Weights of a small GPT-style language model, trained from scratch on English Wikipedia.
Architecture: LayerNorm before each block, rotary positions, no biases in attention or MLP, tied embeddings, normalized queries and keys, capped logits.
Each number is 200 + 30 x the weight over the matrix's rms, rounded and kept within 0 to 999. Layers, rows and columns count from 0.

# layer 4 attention key, 128x128, rms 0.0661, rows 100-127, columns 64-127
155,164,263,190,203,202,159,211,240,209,218,163,283,257,250,232,196,207,213,203,209,189,234,246,242,219,223,145,232,209,136,201,192,204,234,201,257,240,154,212,146,172,196,169,169,197,275,218,216,163,184,176,222,176,263,202,179,193,203,207,178,185,191,208
202,199,232,224,176,183,202,118,194,269,221,245,202,167,249,266,250,237,203,237,161,225,169,185,189,200,221,173,195,226,168,208,234,201,195,200,226,192,170,177,204,208,210,266,205,147,142,123,225,232,194,183,197,168,172,134,187,168,230,223,259,213,183,185
210,214,185,243,163,257,188,196,228,170,209,206,201,155,300,167,187,187,185,189,249,234,241,207,210,245,231,190,239,265,233,175,236,221,233,155,172,165,141,215,191,171,237,316,141,205,209,186,158,188,135,196,163,160,217,258,203,191,163,248,187,139,148,205
235,221,199,254,180,204,170,185,133,208,173,219,198,186,201,231,221,194,159,170,245,167,174,182,185,195,200,218,186,219,223,211,187,219,210,197,202,223,273,191,224,225,208,206,181,199,189,160,182,230,171,247,210,230,145,168,197,196,172,180,254,133,194,221
196,170,183,184,184,233,252,239,278,138,201,144,199,257,204,173,211,198,182,156,233,180,213,220,179,192,158,227,253,201,250,117,227,228,225,174,141,271,212,210,185,174,196,210,157,241,100,237,191,193,211,182,188,175,211,182,151,213,251,221,159,164,174,259
204,243,212,171,160,212,190,242,193,126,188,180,248,201,191,168,203,208,227,251,250,177,174,216,261,207,163,209,224,225,175,157,209,208,186,136,190,258,287,217,148,213,207,173,169,244,223,184,166,202,222,187,193,248,223,209,149,189,167,234,151,207,190,256
185,182,183,162,219,200,195,217,212,206,224,211,165,205,200,172,215,202,192,190,233,173,273,193,247,181,150,204,213,158,176,249,227,227,159,218,225,215,210,217,198,179,205,166,212,225,212,213,190,200,211,173,186,188,194,252,184,193,189,196,185,217,170,192
199,205,203,197,124,205,244,250,173,243,211,184,188,176,189,246,238,244,205,207,161,222,191,175,212,243,190,197,197,206,182,179,226,186,87,169,272,139,188,217,192,254,249,223,223,136,188,198,250,218,252,123,173,223,167,191,237,220,253,213,168,238,202,215
196,189,225,206,192,168,256,228,205,222,155,216,195,132,222,177,199,199,198,235,206,193,214,187,153,199,193,214,265,182,269,211,186,217,225,250,163,195,218,178,282,160,168,204,202,222,224,160,172,155,189,184,173,248,206,213,182,227,209,199,227,204,199,234
141,231,238,224,200,238,138,145,180,223,190,230,238,184,218,208,200,211,228,182,213,142,244,188,196,242,201,165,229,214,187,210,199,202,214,147,186,191,209,199,172,238,213,193,197,183,238,161,241,220,233,190,236,184,222,223,196,179,167,179,195,229,167,184
215,174,189,160,231,219,204,189,163,198,218,214,144,192,193,210,220,292,203,253,225,126,156,232,275,221,188,193,91,211,153,183,218,168,134,253,232,245,241,218,240,192,199,193,230,196,194,168,148,255,173,215,212,244,118,209,156,238,220,194,192,196,157,211
220,278,185,222,156,229,204,222,207,194,270,176,211,237,235,221,200,157,226,165,190,179,205,248,227,219,249,197,264,224,237,161,193,202,233,225,247,199,189,221,214,187,207,243,241,193,193,191,176,208,172,252,165,201,182,196,222,171,168,175,185,206,152,227
130,200,271,202,183,141,200,261,246,222,186,175,245,229,225,202,194,178,189,170,195,198,212,223,209,170,173,258,188,186,110,211,208,216,182,194,248,261,205,139,162,235,178,179,199,223,162,166,246,184,218,175,174,161,193,192,161,220,240,254,171,253,274,212
239,231,199,230,235,155,245,258,223,176,220,212,224,165,228,194,206,158,231,221,166,278,159,240,237,146,255,179,270,208,210,211,242,180,154,199,186,233,131,204,211,158,230,265,194,187,159,206,167,189,164,202,118,146,160,194,184,252,211,181,193,189,237,246
215,166,202,170,208,194,162,204,195,128,190,232,215,191,178,150,227,201,175,277,221,209,176,228,280,180,198,184,168,208,163,158,226,215,207,162,167,299,220,220,214,167,208,169,213,232,320,196,150,174,156,183,243,201,197,171,199,194,157,193,148,180,131,217
158,206,268,210,192,136,217,168,203,285,176,186,251,198,235,193,201,178,195,171,238,217,244,175,170,255,164,190,235,204,212,221,195,201,189,218,236,183,164,185,180,230,175,179,197,204,171,194,252,178,202,163,204,181,280,173,159,193,245,176,245,194,240,255
212,178,180,188,128,177,218,175,235,206,211,179,190,281,147,239,201,196,214,153,103,226,152,215,240,206,222,241,195,186,203,186,184,145,229,226,166,176,184,218,190,178,212,192,246,197,184,256,227,195,200,221,169,175,218,107,223,173,194,195,201,243,137,237
183,200,157,202,237,183,206,236,222,172,184,203,152,223,220,189,165,173,147,216,196,186,203,208,219,157,158,252,179,222,202,220,192,209,200,239,146,234,201,162,233,165,186,199,218,261,194,250,153,156,202,252,218,232,217,208,225,204,218,209,217,211,186,195
182,305,196,193,167,204,160,160,201,206,217,203,225,189,232,148,206,165,201,204,223,154,208,157,189,307,149,189,235,241,262,181,205,219,251,148,138,193,275,218,183,177,219,192,205,231,195,171,207,211,208,184,199,192,201,266,197,175,91,176,207,205,145,232
215,205,212,235,91,150,215,231,217,223,170,248,192,167,144,224,226,276,224,279,140,182,138,212,182,228,167,212,196,185,191,168,161,205,214,135,208,201,198,188,196,203,174,227,242,223,212,150,220,169,213,125,205,175,139,186,175,189,192,202,233,225,207,183
217,274,180,180,151,147,213,214,201,197,232,197,251,239,194,217,201,184,183,241,188,186,162,249,265,214,189,203,250,244,210,174,189,200,255,233,153,242,214,220,187,229,188,144,212,232,260,175,192,206,180,226,223,222,206,170,253,200,128,158,177,213,141,217
232,207,217,197,217,231,190,187,155,248,194,207,200,224,202,239,199,177,185,151,210,172,197,213,183,165,225,216,167,214,234,135,202,201,179,226,217,243,220,169,232,252,171,178,206,205,196,168,248,205,186,268,177,230,194,205,233,190,216,177,168,239,219,207
226,148,188,209,189,219,190,202,155,202,215,205,176,172,211,181,211,211,180,215,234,247,164,200,223,265,185,196,169,202,196,195,194,204,175,182,206,210,225,220,169,214,251,229,226,151,187,238,176,215,195,170,197,198,206,211,171,192,241,193,244,185,187,143
204,206,224,217,198,162,204,167,213,214,167,238,213,195,213,154,240,215,174,206,228,171,173,156,150,186,122,207,198,211,207,210,209,172,187,200,172,232,225,169,186,229,172,179,206,219,102,189,195,275,229,170,201,180,200,170,141,224,203,195,199,224,200,244
192,214,237,221,189,139,215,179,159,202,202,177,215,230,216,225,222,223,190,232,236,249,194,184,173,207,238,149,180,207,182,181,221,222,215,148,207,188,187,216,245,216,204,167,206,183,223,147,252,180,168,181,192,119,193,209,275,215,220,197,202,191,169,220
142,214,218,263,207,188,155,202,213,188,183,216,228,184,224,213,226,198,209,198,194,156,196,197,145,138,179,215,238,200,163,231,186,217,244,196,195,154,171,171,220,212,207,229,157,180,211,189,236,185,222,183,192,156,156,224,248,220,206,231,186,206,178,147
226,250,186,201,194,188,203,155,139,243,185,203,211,209,215,223,172,216,255,263,177,226,177,219,190,200,207,212,208,222,240,214,171,199,200,218,171,178,194,198,221,195,154,175,217,213,155,140,199,228,189,232,191,254,212,210,181,211,205,228,209,257,247,191
215,168,179,254,217,175,172,160,172,181,213,210,225,210,222,235,221,228,187,154,186,264,166,248,181,159,239,143,176,171,147,267,181,211,208,204,295,175,218,212,194,239,253,230,203,102,207,162,218,190,173,218,196,166,168,198,268,192,281,167,284,148,162,131